{
  "hidden_size": 96,
  "num_attention_heads": 3,
  "hidden_act": "squared_relu",
  "rope_theta": 10000.0,
  "qk_norm": false,
  "attn_scale": 0.177,
  "init_std_o": 0.0,
  "learning_rate": 0.00312,
  "final_lr_fraction": 0.0
}
Each number is 200 + 20 x the weight over its row's rms, rounded and kept within 0 to 999. Layers, rows and columns count from 0. The size before them is the row's rms in percent of the matrix's.

# up: layer 3 MLP up, 384x96, rms 0.0993, rows 270-338, columns 48-95
# down: layer 3 MLP down (transposed), 384x96, rms 0.0873, rows 270-338, columns 48-95
up270,098,215,188,164,194,205,208,239,196,183,198,199,242,199,207,163,226,212,197,178,182,196,206,215,199,225,180,179,220,184,173,209,190,243,173,210,191,164,219,222,192,225,229,204,194,191,169,164,221
down270,095,179,190,214,223,154,202,194,198,198,215,232,186,168,208,201,217,213,189,201,189,202,169,207,212,188,219,203,178,221,201,189,216,192,188,236,196,199,243,200,188,217,209,217,202,226,181,221,189
up271,091,212,223,202,193,187,192,206,200,221,217,174,203,236,188,199,222,208,220,215,179,219,178,213,189,198,208,223,171,178,194,179,188,191,172,214,188,177,187,170,184,168,215,158,195,190,214,239,224
down271,098,199,166,184,212,191,221,221,167,194,204,227,208,219,185,185,217,171,222,209,194,217,201,194,209,217,203,160,217,226,216,185,169,198,237,191,154,209,180,188,189,190,177,243,228,207,185,226,192
up272,106,187,195,199,218,212,202,190,223,162,236,227,194,223,226,182,221,231,231,190,202,265,171,191,218,198,221,169,204,229,163,214,203,231,204,219,198,217,209,181,214,211,195,225,203,201,177,197,208
down272,104,198,208,208,188,217,154,189,200,212,224,172,200,190,221,195,173,187,162,196,258,217,224,198,189,220,213,208,200,182,163,215,194,179,225,178,221,227,202,196,208,189,198,179,209,201,217,203,219
up273,102,178,199,206,197,190,223,198,188,203,205,197,236,201,196,186,205,212,234,210,211,216,210,188,183,200,215,199,231,207,191,181,207,179,239,184,183,202,211,234,223,225,215,204,226,190,142,183,206
down273,105,220,198,240,157,217,186,224,192,187,229,212,199,201,191,194,202,206,207,198,202,256,214,185,175,210,195,184,247,176,204,204,198,202,163,183,186,193,210,155,223,156,202,178,176,198,207,182,207
up274,103,181,248,202,179,207,214,204,245,225,197,174,223,211,197,174,202,214,221,199,183,226,193,187,195,175,232,216,224,202,202,176,196,171,195,227,174,204,218,251,170,166,204,220,193,227,202,183,173
down274,103,207,184,231,194,164,168,218,196,230,179,202,179,239,241,195,168,202,188,195,210,201,220,196,210,164,220,189,154,220,186,210,184,211,215,179,191,181,217,218,241,222,206,182,197,216,212,188,201
up275,099,197,197,199,192,174,201,184,202,207,180,150,188,236,191,175,180,243,198,234,225,201,228,189,182,225,210,210,191,192,185,196,214,169,184,209,191,193,189,227,166,190,216,229,218,211,152,168,194
down275,100,208,187,191,185,269,203,229,173,220,244,204,199,203,218,216,203,222,194,155,214,185,194,203,220,150,182,196,153,184,210,222,190,204,199,194,220,207,206,184,229,195,194,209,180,159,218,175,199
up276,091,177,171,213,220,190,198,211,214,190,193,198,236,214,189,224,222,207,245,182,188,197,180,181,203,219,193,180,170,175,174,186,223,195,177,234,207,219,208,196,184,184,193,202,164,181,191,204,221
down276,096,173,202,215,203,201,200,187,205,192,196,229,189,189,194,183,169,201,191,199,243,213,187,178,203,190,227,200,183,214,226,187,191,214,171,192,266,209,245,203,202,215,179,215,180,186,195,207,200
up277,102,214,238,209,143,222,200,202,155,192,170,179,214,192,205,195,184,242,226,199,190,211,203,185,212,235,201,237,210,191,191,188,212,151,223,173,191,199,184,211,198,221,203,217,182,197,186,230,199
down277,104,202,183,201,183,193,206,195,254,176,190,190,183,205,206,185,235,195,220,198,180,189,197,174,185,188,204,195,189,227,189,175,194,223,190,207,198,222,204,219,205,224,214,185,193,185,243,188,228
up278,098,233,227,193,183,225,189,184,207,178,225,186,181,226,227,190,211,204,230,217,195,206,191,246,188,225,180,168,196,211,198,207,201,215,206,186,175,206,195,196,230,223,192,207,230,211,177,196,201
down278,101,204,207,223,209,194,237,194,187,202,219,189,216,177,224,215,187,192,197,226,178,139,209,209,211,186,197,169,212,179,201,188,218,192,197,161,202,239,164,199,195,184,214,209,198,176,203,209,184
up279,104,194,198,207,209,193,188,201,209,184,200,213,187,222,189,199,159,195,215,208,190,207,211,221,201,205,218,196,199,237,163,229,236,189,237,235,200,191,181,187,173,162,198,203,216,196,183,205,220
down279,101,211,225,205,210,200,207,183,194,187,190,202,221,180,190,188,208,166,207,226,223,168,191,226,221,208,209,210,223,225,208,177,207,179,185,191,243,211,195,190,169,202,231,190,221,228,201,210,197
up280,081,196,232,179,195,192,217,217,210,209,179,216,207,172,207,228,175,216,215,235,163,217,195,177,181,244,241,190,175,211,188,167,202,236,237,234,176,224,191,176,185,226,207,177,209,177,184,188,213
down280,081,207,201,172,193,205,197,188,192,213,219,223,188,184,237,164,162,218,172,214,231,206,199,218,204,192,199,170,229,227,238,171,190,200,193,196,231,191,213,224,219,191,192,214,212,224,217,194,216
up281,101,196,174,223,232,225,213,220,221,210,207,186,200,185,196,185,195,202,220,215,217,209,196,198,195,189,160,184,212,220,201,179,221,207,218,237,167,162,209,171,188,226,189,188,182,203,180,204,197
down281,104,243,194,200,196,197,199,178,211,180,198,193,179,175,173,179,190,174,200,198,185,224,199,214,212,196,203,212,227,193,217,218,190,179,204,215,214,167,256,218,209,213,182,188,227,210,159,217,216
up282,115,207,216,215,172,189,198,201,179,190,196,215,229,190,166,194,174,207,199,188,182,207,190,196,168,246,228,192,229,194,196,210,202,210,220,201,166,186,237,194,172,176,196,217,239,223,183,235,183
down282,111,196,189,210,203,179,171,192,235,177,210,194,196,213,205,211,202,208,207,191,225,217,184,179,221,174,198,181,221,224,169,237,249,176,205,202,147,215,229,208,196,217,202,233,199,194,195,169,175
up283,100,208,230,198,213,219,192,213,221,175,195,176,248,201,223,188,185,232,192,236,229,214,193,217,198,196,206,209,176,196,212,204,215,237,223,201,177,199,225,189,219,236,186,238,231,173,170,216,226
down283,096,236,212,172,223,194,230,181,183,175,193,193,196,208,219,215,238,206,230,192,217,200,185,195,228,157,216,195,216,205,187,201,186,218,202,211,197,209,190,156,157,218,184,215,162,207,216,219,201
up284,094,211,170,199,211,174,208,231,205,223,198,209,214,221,241,178,189,244,207,213,213,249,250,231,201,178,158,213,188,210,197,209,232,184,201,210,205,216,218,166,205,237,200,215,223,215,204,207,194
down284,095,202,191,198,197,182,199,241,213,178,232,172,211,201,212,235,206,199,216,205,218,183,205,156,223,209,202,190,209,191,147,202,194,199,179,183,182,188,192,230,206,181,219,218,196,184,209,214,194
up285,095,171,222,158,185,228,197,246,187,216,182,228,217,218,185,198,206,216,214,220,190,196,229,217,209,185,190,202,183,213,194,229,221,193,208,208,189,188,216,209,191,198,205,219,207,223,177,219,169
down285,098,196,222,222,195,201,191,188,195,168,200,242,212,218,193,172,197,215,198,203,212,198,194,196,214,163,177,161,210,232,229,178,172,214,179,203,232,196,209,222,195,198,237,246,214,215,225,199,200
up286,108,179,207,213,224,216,177,185,190,223,207,189,207,210,195,209,198,226,197,197,210,192,182,257,204,173,181,212,212,188,197,187,217,169,184,205,180,174,182,226,188,218,200,189,192,163,161,158,180
down286,111,170,223,230,194,196,186,219,194,210,201,195,231,179,184,216,222,198,218,174,155,181,231,185,213,232,216,192,179,166,225,209,168,207,207,207,216,210,239,216,211,200,189,219,160,203,184,224,167
up287,106,212,223,191,201,219,191,247,188,208,221,179,185,226,197,197,158,197,212,253,156,209,212,192,180,200,192,183,217,196,182,200,229,191,205,193,197,209,173,197,214,205,233,213,199,190,150,174,226
down287,106,220,206,166,171,206,197,192,211,212,184,192,217,202,184,243,201,199,213,201,201,201,203,192,194,163,239,245,216,205,166,248,204,199,228,208,207,187,215,176,216,171,196,232,214,185,201,181,212
up288,097,194,217,212,192,171,212,203,204,209,214,212,195,188,212,206,217,203,214,184,186,209,247,210,209,215,236,189,198,226,155,144,233,178,216,190,191,179,179,179,182,174,228,223,225,212,190,201,209
down288,098,160,200,170,226,192,206,190,163,180,182,214,165,202,210,171,236,200,168,170,243,196,186,213,200,179,218,202,187,192,211,195,190,231,235,210,153,216,160,206,230,218,201,199,177,206,192,182,189
up289,103,203,197,190,193,215,191,215,188,198,185,162,219,190,203,178,169,232,188,198,192,224,166,195,207,196,214,162,225,210,195,181,182,205,195,215,155,211,161,182,176,190,216,231,225,184,180,187,170
down289,103,150,223,170,191,198,211,187,190,171,204,196,197,159,224,221,199,183,175,217,222,177,231,203,234,204,227,216,189,201,211,193,235,177,151,200,141,206,212,192,208,229,164,185,193,184,261,194,183
up290,096,207,215,209,185,212,182,206,220,203,197,178,193,217,181,193,200,223,234,244,170,188,197,179,213,201,230,194,194,231,219,208,237,229,216,214,194,178,183,224,184,188,191,191,206,212,196,209,186
down290,097,192,162,206,201,223,206,210,195,224,213,216,208,184,184,183,186,162,228,196,217,200,225,245,196,213,172,196,217,233,181,214,207,219,206,178,185,195,201,200,234,199,177,213,196,217,210,237,200
up291,102,209,232,181,168,181,208,193,208,177,214,195,180,217,216,174,220,188,222,191,185,211,200,177,189,188,195,208,205,214,205,194,207,160,195,206,188,198,189,199,173,205,217,219,187,217,141,183,201
down291,106,218,171,216,156,202,170,164,199,181,208,169,188,188,235,201,195,216,205,193,217,197,193,197,206,206,214,218,222,207,268,224,171,216,196,186,202,207,186,204,201,184,171,217,192,206,189,209,198
up292,113,195,199,170,207,204,202,237,147,221,182,188,162,241,198,186,215,234,202,184,219,177,188,231,183,223,218,223,195,194,191,192,205,201,221,217,188,185,219,224,207,209,250,187,201,194,208,194,204
down292,103,260,215,222,212,229,196,169,222,184,189,190,216,171,163,163,200,200,207,194,200,227,216,161,199,203,190,218,201,195,216,231,189,209,203,188,189,195,216,197,194,222,206,166,194,193,186,217,189
up293,090,201,243,186,220,236,188,213,238,237,228,204,204,193,203,204,195,204,199,244,205,208,213,221,203,179,203,222,180,199,176,168,206,180,190,220,191,197,169,180,215,183,221,185,181,202,208,210,211
down293,095,204,209,194,213,180,222,167,163,168,182,182,191,210,240,192,194,200,151,217,220,158,189,184,230,200,190,169,193,167,242,234,153,198,214,213,193,199,186,216,176,188,188,231,214,186,202,189,166
up294,105,192,188,209,196,227,224,188,184,224,212,192,172,225,181,207,215,250,211,172,208,225,185,242,197,176,209,203,205,214,191,209,246,161,209,206,192,189,207,206,167,204,208,184,211,229,174,203,231
down294,106,216,192,185,213,218,189,226,222,180,222,246,187,209,213,195,209,199,224,213,195,182,217,152,177,172,209,250,206,184,178,166,229,204,203,185,183,195,194,165,176,178,188,183,203,192,197,209,205
up295,111,214,188,188,174,205,201,232,191,201,231,181,229,176,216,165,206,229,196,201,206,216,183,206,166,215,252,196,212,184,184,204,209,226,226,196,186,208,209,213,174,225,236,205,213,200,174,177,196
down295,106,201,196,205,154,206,238,197,227,170,204,214,200,209,186,192,224,196,161,177,201,202,186,215,215,212,201,202,214,168,196,235,208,172,207,187,194,198,209,209,181,214,198,161,190,168,186,189,178
up296,103,232,206,197,194,225,192,223,214,227,230,199,191,182,150,186,196,199,211,230,178,246,189,180,199,167,202,208,205,187,198,208,207,187,195,179,190,199,184,198,152,199,175,185,209,175,175,213,236
down296,102,183,228,227,199,171,197,199,198,202,168,209,141,191,197,241,232,198,199,181,216,195,206,171,234,219,203,200,240,183,200,186,194,206,194,194,190,215,237,169,207,250,184,188,215,214,169,176,214
up297,126,211,236,197,179,234,197,224,172,180,208,207,190,200,206,199,222,205,247,185,210,186,182,203,199,185,201,215,215,224,148,203,218,228,169,189,145,179,195,207,168,194,212,200,189,181,158,197,218
down297,101,160,209,202,215,176,206,200,200,205,183,210,203,217,198,229,195,233,182,197,190,185,179,189,204,214,198,161,207,211,205,189,187,221,143,131,240,191,227,181,173,242,203,200,177,197,198,175,204
up298,091,176,188,176,223,179,218,198,158,220,182,187,175,224,212,209,204,184,221,211,209,209,187,209,204,187,207,201,222,196,192,200,215,204,209,247,199,209,207,190,200,191,174,179,184,146,174,176,201
down298,093,164,196,201,190,171,200,198,171,216,195,194,201,170,221,201,199,216,199,182,218,173,177,182,238,199,181,240,218,210,214,191,183,210,207,207,219,201,181,216,168,146,214,221,172,194,202,208,175
up299,092,229,217,226,216,207,176,192,209,202,182,181,184,222,200,189,199,231,234,212,205,238,166,155,211,220,178,214,188,203,185,196,202,186,235,180,189,175,196,212,189,151,204,186,201,218,212,192,186
down299,093,201,186,202,185,218,221,185,179,192,172,193,182,205,178,207,218,220,176,236,216,189,231,188,214,182,161,214,229,199,201,221,212,206,211,207,229,202,194,244,233,175,194,213,168,223,198,217,219
up300,087,199,201,179,208,246,207,223,197,201,210,204,185,226,214,187,185,220,199,203,183,203,197,229,196,192,219,199,158,234,157,194,217,209,190,204,197,199,158,211,217,207,233,172,189,205,180,206,202
down300,090,209,191,208,193,205,206,201,216,203,207,193,195,169,221,212,240,209,234,214,201,218,234,196,195,215,174,184,199,200,177,167,169,198,189,223,214,220,217,214,214,174,237,229,213,212,185,207,179
up301,102,215,183,190,169,224,209,217,201,199,233,197,246,223,181,191,172,195,191,177,215,221,190,198,185,194,218,146,184,195,184,193,194,200,195,202,221,181,197,176,204,184,212,196,216,203,208,199,198
down301,103,179,155,237,225,181,182,223,215,198,170,204,200,223,203,216,200,189,219,152,214,197,197,204,186,207,200,213,190,230,160,193,185,206,238,222,185,221,215,176,168,203,201,211,205,197,226,198,210
up302,091,186,221,203,186,180,183,214,226,231,194,177,166,210,162,198,180,195,201,193,168,235,193,218,190,210,201,177,197,192,212,218,216,214,210,198,205,184,207,188,210,146,223,197,202,234,219,229,202
down302,097,189,216,221,180,174,199,231,161,172,213,208,179,209,208,212,220,218,214,193,222,221,224,169,210,183,224,210,186,197,216,247,201,222,183,171,189,235,191,171,186,175,215,206,171,176,221,218,171
up303,102,207,193,179,176,195,192,257,187,201,192,213,201,200,173,146,213,229,208,223,199,193,186,212,203,244,238,195,192,209,217,218,206,209,193,221,190,178,210,179,193,193,236,166,207,216,157,165,186
down303,105,200,217,244,194,197,223,195,190,196,181,175,196,155,215,201,205,215,179,201,183,182,169,158,202,191,187,210,191,203,196,167,199,224,205,181,203,242,195,200,210,199,232,220,216,202,223,185,209
up304,106,204,238,204,210,200,220,179,209,218,193,207,215,192,191,186,174,199,226,215,170,227,166,211,185,190,184,184,235,198,206,178,190,201,169,204,202,156,210,191,191,202,216,198,216,232,208,182,203
down304,106,200,182,186,181,178,191,175,205,203,193,207,161,193,174,234,215,193,209,201,222,205,190,204,206,165,193,168,206,213,169,214,198,193,213,183,195,223,186,176,189,188,198,200,228,197,181,215,160
up305,102,221,227,207,204,178,181,184,219,172,201,213,205,229,214,177,191,196,222,174,188,224,170,194,208,157,196,180,138,194,201,216,213,193,201,218,195,183,204,215,210,224,215,180,224,179,166,159,207
down305,104,188,232,199,185,254,188,186,216,185,195,199,241,218,197,206,171,154,230,211,196,163,203,213,186,188,226,188,194,167,218,211,170,199,196,201,193,235,189,218,198,197,234,202,241,218,212,210,208
up306,115,197,197,205,175,186,203,184,185,192,183,210,202,221,186,216,167,219,200,212,200,233,202,184,190,198,207,164,179,239,187,172,240,160,225,204,201,203,172,205,184,232,198,216,233,239,212,197,175
down306,111,230,210,187,198,172,185,232,197,200,179,182,188,168,182,209,169,212,226,188,176,192,188,228,201,211,177,188,218,209,216,189,186,239,183,201,188,181,224,198,242,181,220,185,198,202,204,214,208
up307,098,203,192,197,202,173,229,199,174,178,176,165,245,211,174,204,185,192,195,193,192,208,150,219,205,212,201,169,186,220,169,132,213,218,243,211,168,184,214,199,175,209,179,207,189,198,201,159,163
down307,094,177,201,200,205,198,226,192,179,203,148,210,168,184,220,197,201,196,214,194,218,204,174,214,171,201,224,156,173,174,181,211,240,210,187,198,195,189,228,193,195,181,202,176,186,220,199,201,216
up308,101,179,185,172,182,192,191,247,181,197,226,198,213,190,192,190,184,197,193,217,149,184,178,184,202,203,218,205,165,207,205,214,230,166,248,220,186,204,211,169,185,212,242,188,187,207,204,198,226
down308,102,226,202,223,196,178,214,191,210,191,200,204,214,186,208,147,183,191,145,220,224,226,189,196,196,181,219,210,201,194,246,155,177,185,190,178,189,202,201,197,200,223,226,211,215,204,192,234,170
up309,102,170,171,172,190,196,168,189,190,213,207,189,219,206,183,187,162,218,201,209,176,189,200,193,182,215,186,186,195,200,181,182,219,158,205,221,204,191,242,191,190,175,251,184,173,228,204,226,242
down309,099,210,223,195,195,188,198,221,210,163,219,222,224,222,237,231,231,169,195,208,220,224,197,192,185,183,210,223,188,208,216,220,205,185,171,176,215,188,170,217,202,189,173,214,213,213,212,202,180
up310,070,216,179,169,183,200,200,209,164,178,219,150,203,215,235,175,161,205,223,230,219,194,165,202,190,223,218,213,218,179,194,180,241,207,208,183,172,186,225,170,170,157,222,195,220,211,173,212,217
down310,063,205,241,217,215,217,152,193,252,225,186,203,208,196,247,215,198,180,206,192,245,216,202,214,215,187,221,204,178,194,207,193,190,217,215,194,209,196,254,224,203,196,191,197,216,217,186,212,196
up311,103,217,207,191,160,210,200,171,194,205,184,172,209,262,170,195,190,197,215,212,173,245,226,208,193,203,184,162,206,214,196,197,219,197,190,189,208,173,201,199,217,183,178,195,184,177,211,196,217
down311,105,203,218,220,220,181,176,171,222,190,181,193,202,157,193,224,210,212,175,215,183,224,199,200,185,225,199,215,175,213,203,204,200,188,189,216,249,182,145,223,201,235,214,203,226,171,204,196,169
up312,096,212,184,194,207,228,183,200,212,154,193,178,207,188,205,209,169,199,208,195,228,197,181,207,163,201,183,192,204,192,191,213,190,222,259,173,167,185,231,176,165,177,183,172,199,184,210,170,203
down312,099,217,179,235,215,210,239,179,214,217,194,199,181,185,209,237,196,200,191,175,201,199,203,195,217,209,205,198,209,190,209,251,233,210,222,186,186,194,201,152,189,190,157,182,189,202,205,179,193
up313,093,236,189,174,217,176,214,207,193,209,206,206,203,193,227,202,194,195,215,236,146,231,214,200,209,189,187,221,201,227,180,198,191,166,218,216,193,148,189,225,198,199,220,179,222,204,201,187,211
down313,092,221,191,211,205,191,177,203,179,179,224,219,191,198,218,233,212,181,202,185,219,247,225,204,214,177,217,172,200,197,201,222,161,189,171,204,193,178,180,218,177,162,187,187,217,178,200,159,182
up314,105,226,201,198,195,216,206,189,186,183,194,174,217,198,175,208,184,190,232,198,227,203,199,205,182,191,196,187,173,221,161,186,221,189,178,181,213,163,215,182,233,198,244,216,170,166,203,217,213
down314,105,224,184,226,221,182,209,178,167,186,195,233,206,210,189,208,210,217,220,214,218,183,179,184,199,188,178,205,178,192,225,205,181,210,190,191,182,206,171,226,190,225,199,216,208,184,188,201,198
up315,117,179,188,194,165,225,184,249,204,171,192,214,190,200,170,183,178,215,216,217,161,220,229,203,216,219,188,167,208,226,194,206,234,190,229,211,199,205,217,179,205,210,183,235,230,205,195,230,181
down315,116,207,233,205,198,171,191,195,221,195,214,183,217,210,227,194,193,212,213,202,270,199,170,182,234,207,191,210,249,189,176,189,194,232,181,180,197,204,201,188,237,205,224,198,212,218,184,183,175
up316,081,188,195,218,214,197,196,214,183,212,224,212,235,215,162,176,200,219,222,202,235,185,200,202,189,227,216,176,215,204,153,220,197,231,172,175,199,216,179,208,194,170,208,204,208,185,165,202,228
down316,083,240,198,203,195,194,192,209,211,181,213,250,204,193,192,190,196,179,195,202,188,163,197,197,218,198,195,211,223,192,225,213,183,191,202,210,306,208,214,193,196,229,217,188,182,194,196,212,204
up317,105,201,238,209,175,188,179,211,208,169,243,169,190,198,222,178,219,194,209,163,189,198,160,196,204,213,198,173,211,222,177,213,199,192,189,218,207,215,240,189,201,167,200,242,212,235,152,187,172
down317,098,234,209,173,235,197,184,193,193,206,231,242,234,182,199,179,218,209,224,213,209,204,204,204,213,187,183,184,192,163,253,226,184,220,219,178,207,192,168,187,226,202,221,199,179,204,226,215,222
up318,094,205,180,197,204,182,213,169,168,196,216,187,219,237,218,175,208,189,199,223,212,214,200,216,201,213,194,204,171,211,169,163,230,213,231,175,177,212,175,202,207,233,169,200,226,206,199,177,208
down318,093,206,207,251,226,199,185,199,152,188,214,221,192,208,221,176,168,181,220,182,185,202,186,182,201,192,194,174,189,234,210,197,229,188,210,157,200,188,213,215,209,203,166,208,193,179,217,187,192
up319,108,166,179,162,176,218,195,184,185,196,218,192,196,205,187,185,167,241,206,183,212,211,220,208,197,220,215,193,191,212,197,202,230,171,203,224,205,207,183,226,164,199,245,225,196,197,202,156,223
down319,104,213,226,196,201,221,197,206,195,222,183,215,193,213,230,143,228,196,227,201,215,190,192,161,144,200,198,199,144,162,210,218,178,219,193,193,209,173,212,202,216,195,177,200,174,205,190,215,205
up320,110,219,203,180,203,227,214,194,190,203,221,181,171,185,189,203,156,211,205,173,204,220,194,191,183,195,203,210,224,219,179,176,270,217,200,218,171,205,196,205,204,199,209,199,234,201,188,223,205
down320,107,210,201,182,213,181,200,168,205,219,189,200,215,161,218,227,171,172,192,216,205,221,196,163,251,154,197,232,203,187,220,206,190,204,215,195,201,212,216,168,185,180,207,164,232,192,184,212,196
up321,098,205,195,194,194,179,201,200,213,227,228,208,213,200,195,179,211,224,230,194,186,215,208,190,184,216,185,170,218,200,167,215,199,180,164,206,215,169,204,227,185,202,202,185,215,218,209,197,216
down321,097,230,190,160,183,179,189,201,195,185,177,233,237,200,181,207,176,193,184,195,230,214,178,207,194,212,203,167,194,164,192,228,183,193,180,170,234,213,202,244,232,219,205,192,183,179,173,198,170
up322,096,189,189,177,229,221,204,223,160,208,191,192,198,201,210,194,227,211,202,220,191,204,206,200,184,197,194,241,199,172,190,216,229,201,227,183,202,176,199,177,180,180,250,186,209,203,201,192,183
down322,094,165,194,192,225,167,237,228,196,172,196,240,223,153,201,181,197,175,182,205,187,188,184,199,182,211,216,184,247,181,192,161,199,211,176,202,216,176,178,179,190,223,218,190,196,169,245,201,213
up323,080,239,196,187,188,193,218,207,205,178,166,191,196,215,175,187,217,200,207,195,208,205,194,205,206,192,185,162,218,211,177,229,223,181,194,251,181,173,201,180,213,217,185,183,188,202,157,192,192
down323,071,190,182,193,206,198,216,189,167,208,182,228,198,188,204,173,196,204,165,215,238,180,206,190,197,192,214,156,222,209,217,209,198,202,199,184,172,208,225,210,198,196,222,238,149,192,188,189,222
up324,102,208,229,171,197,218,206,173,179,177,238,181,198,201,194,168,199,216,190,190,181,220,179,214,164,188,199,221,211,227,197,237,207,211,177,218,167,181,200,217,205,188,233,233,212,184,167,207,196
down324,100,186,200,190,177,185,183,216,208,213,203,197,197,208,207,191,224,196,222,205,220,183,200,223,201,220,222,200,203,149,186,128,195,182,228,187,176,180,212,182,218,208,202,203,198,215,188,184,189
up325,091,171,238,221,192,223,216,226,189,190,204,183,216,212,199,195,185,198,222,219,160,209,193,163,182,236,220,167,222,198,199,158,188,181,209,228,176,181,196,176,190,176,211,213,185,171,187,205,207
down325,090,220,166,178,152,172,191,202,195,214,206,192,168,208,195,251,203,228,199,208,232,244,197,201,190,188,184,229,179,187,209,189,217,200,179,211,216,201,194,206,235,220,192,219,184,209,213,205,199
up326,096,230,200,200,177,171,229,221,224,211,188,200,185,224,180,217,192,207,226,199,182,210,225,187,204,189,199,166,155,217,166,193,187,206,229,217,187,181,164,174,203,216,179,224,212,221,159,201,155
down326,097,183,200,202,190,171,210,154,208,216,244,210,203,183,204,225,181,161,164,192,213,229,184,186,165,211,206,199,179,196,224,196,196,183,185,173,200,218,171,156,203,195,197,220,197,196,234,173,191
up327,099,195,194,175,192,190,187,191,183,154,213,205,231,200,214,180,171,249,204,216,198,189,175,212,176,200,214,205,157,180,212,199,207,220,187,209,223,224,183,217,197,202,190,230,214,189,206,218,203
down327,096,138,214,183,180,193,215,201,216,201,199,224,200,205,187,212,213,232,198,202,219,172,190,183,193,181,205,196,190,173,226,204,193,205,192,155,197,229,219,207,231,223,226,209,214,191,192,193,208
up328,095,183,174,189,182,192,157,207,172,177,219,213,206,222,214,181,175,234,191,203,196,190,190,172,202,190,242,152,186,195,198,153,223,195,206,182,199,209,181,212,186,187,229,219,213,189,192,202,192
down328,100,166,180,208,169,180,176,197,176,202,195,245,198,175,187,227,200,181,195,194,184,221,185,195,231,215,229,197,183,206,257,205,187,217,195,163,228,214,221,203,216,191,192,195,178,198,206,217,182
up329,102,165,177,172,187,194,212,184,190,199,230,203,201,217,240,218,226,233,237,165,208,217,187,253,199,167,218,196,204,193,222,197,205,174,231,194,223,200,250,191,191,210,209,178,204,231,215,187,188
down329,109,161,234,194,217,194,184,215,190,209,192,190,212,217,186,223,179,227,190,206,220,205,171,193,185,235,198,175,204,191,207,218,218,209,161,182,238,212,196,190,266,195,221,212,156,189,184,229,189
up330,096,221,225,180,200,178,202,174,230,214,202,193,242,174,190,194,206,210,194,212,209,190,215,215,164,191,214,199,174,185,184,201,236,195,177,224,213,179,208,192,144,184,221,185,201,195,185,226,225
down330,097,182,233,191,204,184,169,238,181,193,175,196,204,187,203,208,193,172,181,206,240,175,209,204,193,203,206,209,239,187,195,174,209,205,217,205,206,181,200,181,188,210,191,207,229,204,218,178,197
up331,111,219,226,210,212,200,180,224,233,181,212,168,222,235,169,186,205,224,206,200,197,226,235,208,186,213,219,178,168,226,193,173,243,196,187,228,179,202,203,196,200,195,210,213,231,206,186,203,187
down331,110,255,219,209,248,185,210,195,224,178,184,203,163,206,194,165,206,195,186,182,234,188,182,188,167,176,212,186,195,191,178,226,179,223,203,171,199,239,231,177,197,204,182,213,204,190,214,205,210
up332,094,184,239,172,165,211,214,237,172,238,197,201,223,201,189,197,188,206,198,186,226,199,203,186,184,205,209,174,183,193,184,212,200,217,184,213,148,197,230,211,174,202,222,214,205,182,218,180,207
down332,099,212,204,201,204,212,225,202,211,222,207,212,199,170,189,222,208,144,208,204,229,118,210,175,179,213,201,199,200,203,193,211,178,223,175,205,207,195,177,207,197,215,159,227,202,180,182,191,200
up333,089,237,209,231,196,185,225,200,180,219,214,190,186,212,211,202,232,196,213,199,225,210,202,194,204,205,237,168,201,210,162,206,234,174,190,200,171,161,183,202,188,175,229,177,174,205,212,187,206
down333,094,191,156,216,206,205,176,198,222,174,177,206,192,203,210,177,217,216,203,210,207,183,195,194,242,184,212,201,197,207,227,197,201,235,213,183,164,182,173,220,218,201,183,213,191,193,217,218,188
up334,095,207,222,204,163,190,206,209,164,218,225,188,211,201,202,210,216,196,194,199,180,220,191,224,202,195,203,197,203,192,183,188,200,240,172,201,176,229,243,225,196,182,217,195,227,190,206,174,186
down334,102,197,226,206,201,172,211,206,211,213,215,201,192,206,211,208,233,190,208,207,202,209,212,227,176,192,201,244,186,170,179,190,247,199,237,174,177,208,182,212,203,211,172,191,198,220,203,182,219
up335,095,226,194,186,196,211,237,185,216,223,185,209,217,200,168,206,188,202,232,228,166,196,178,201,184,214,192,184,195,193,207,177,249,189,210,208,196,198,202,210,176,188,224,204,202,219,179,212,236
down335,097,182,185,134,183,199,209,189,201,191,216,193,210,212,209,196,173,226,208,208,204,203,203,216,203,221,178,183,199,197,200,204,219,166,183,186,191,216,203,211,220,198,167,196,192,221,212,179,212
up336,104,213,216,174,191,172,230,213,203,171,196,184,170,205,182,190,189,212,222,221,218,204,207,213,183,212,187,161,170,214,194,193,200,199,173,243,211,176,203,206,179,222,204,182,187,225,213,199,222
down336,105,165,231,206,214,215,210,204,183,250,195,199,209,239,174,186,194,223,191,191,174,193,172,185,218,211,188,224,217,175,187,172,212,207,218,160,232,230,183,201,203,224,181,183,206,223,234,217,240
up337,092,198,203,217,193,198,188,218,213,201,198,197,230,243,197,200,194,230,186,239,186,201,198,214,193,235,171,217,220,184,196,210,209,182,210,205,158,181,238,168,194,191,202,229,225,184,215,225,187
down337,094,177,210,209,188,203,232,209,172,198,220,175,184,233,187,189,161,237,199,207,239,188,171,186,229,195,191,184,206,199,236,235,198,221,211,193,211,217,197,191,227,222,199,212,174,183,216,220,210
up338,106,197,208,177,199,219,199,194,213,203,195,223,229,198,197,151,146,215,198,241,189,207,181,202,183,221,233,180,209,191,201,205,205,186,223,258,177,199,184,204,176,170,185,197,215,198,156,203,218
down338,103,226,197,224,206,239,229,196,189,162,206,239,201,207,208,200,201,174,186,221,212,214,204,193,184,202,193,203,211,244,205,204,217,200,182,181,173,208,206,191,193,234,207,211,233,236,205,243,225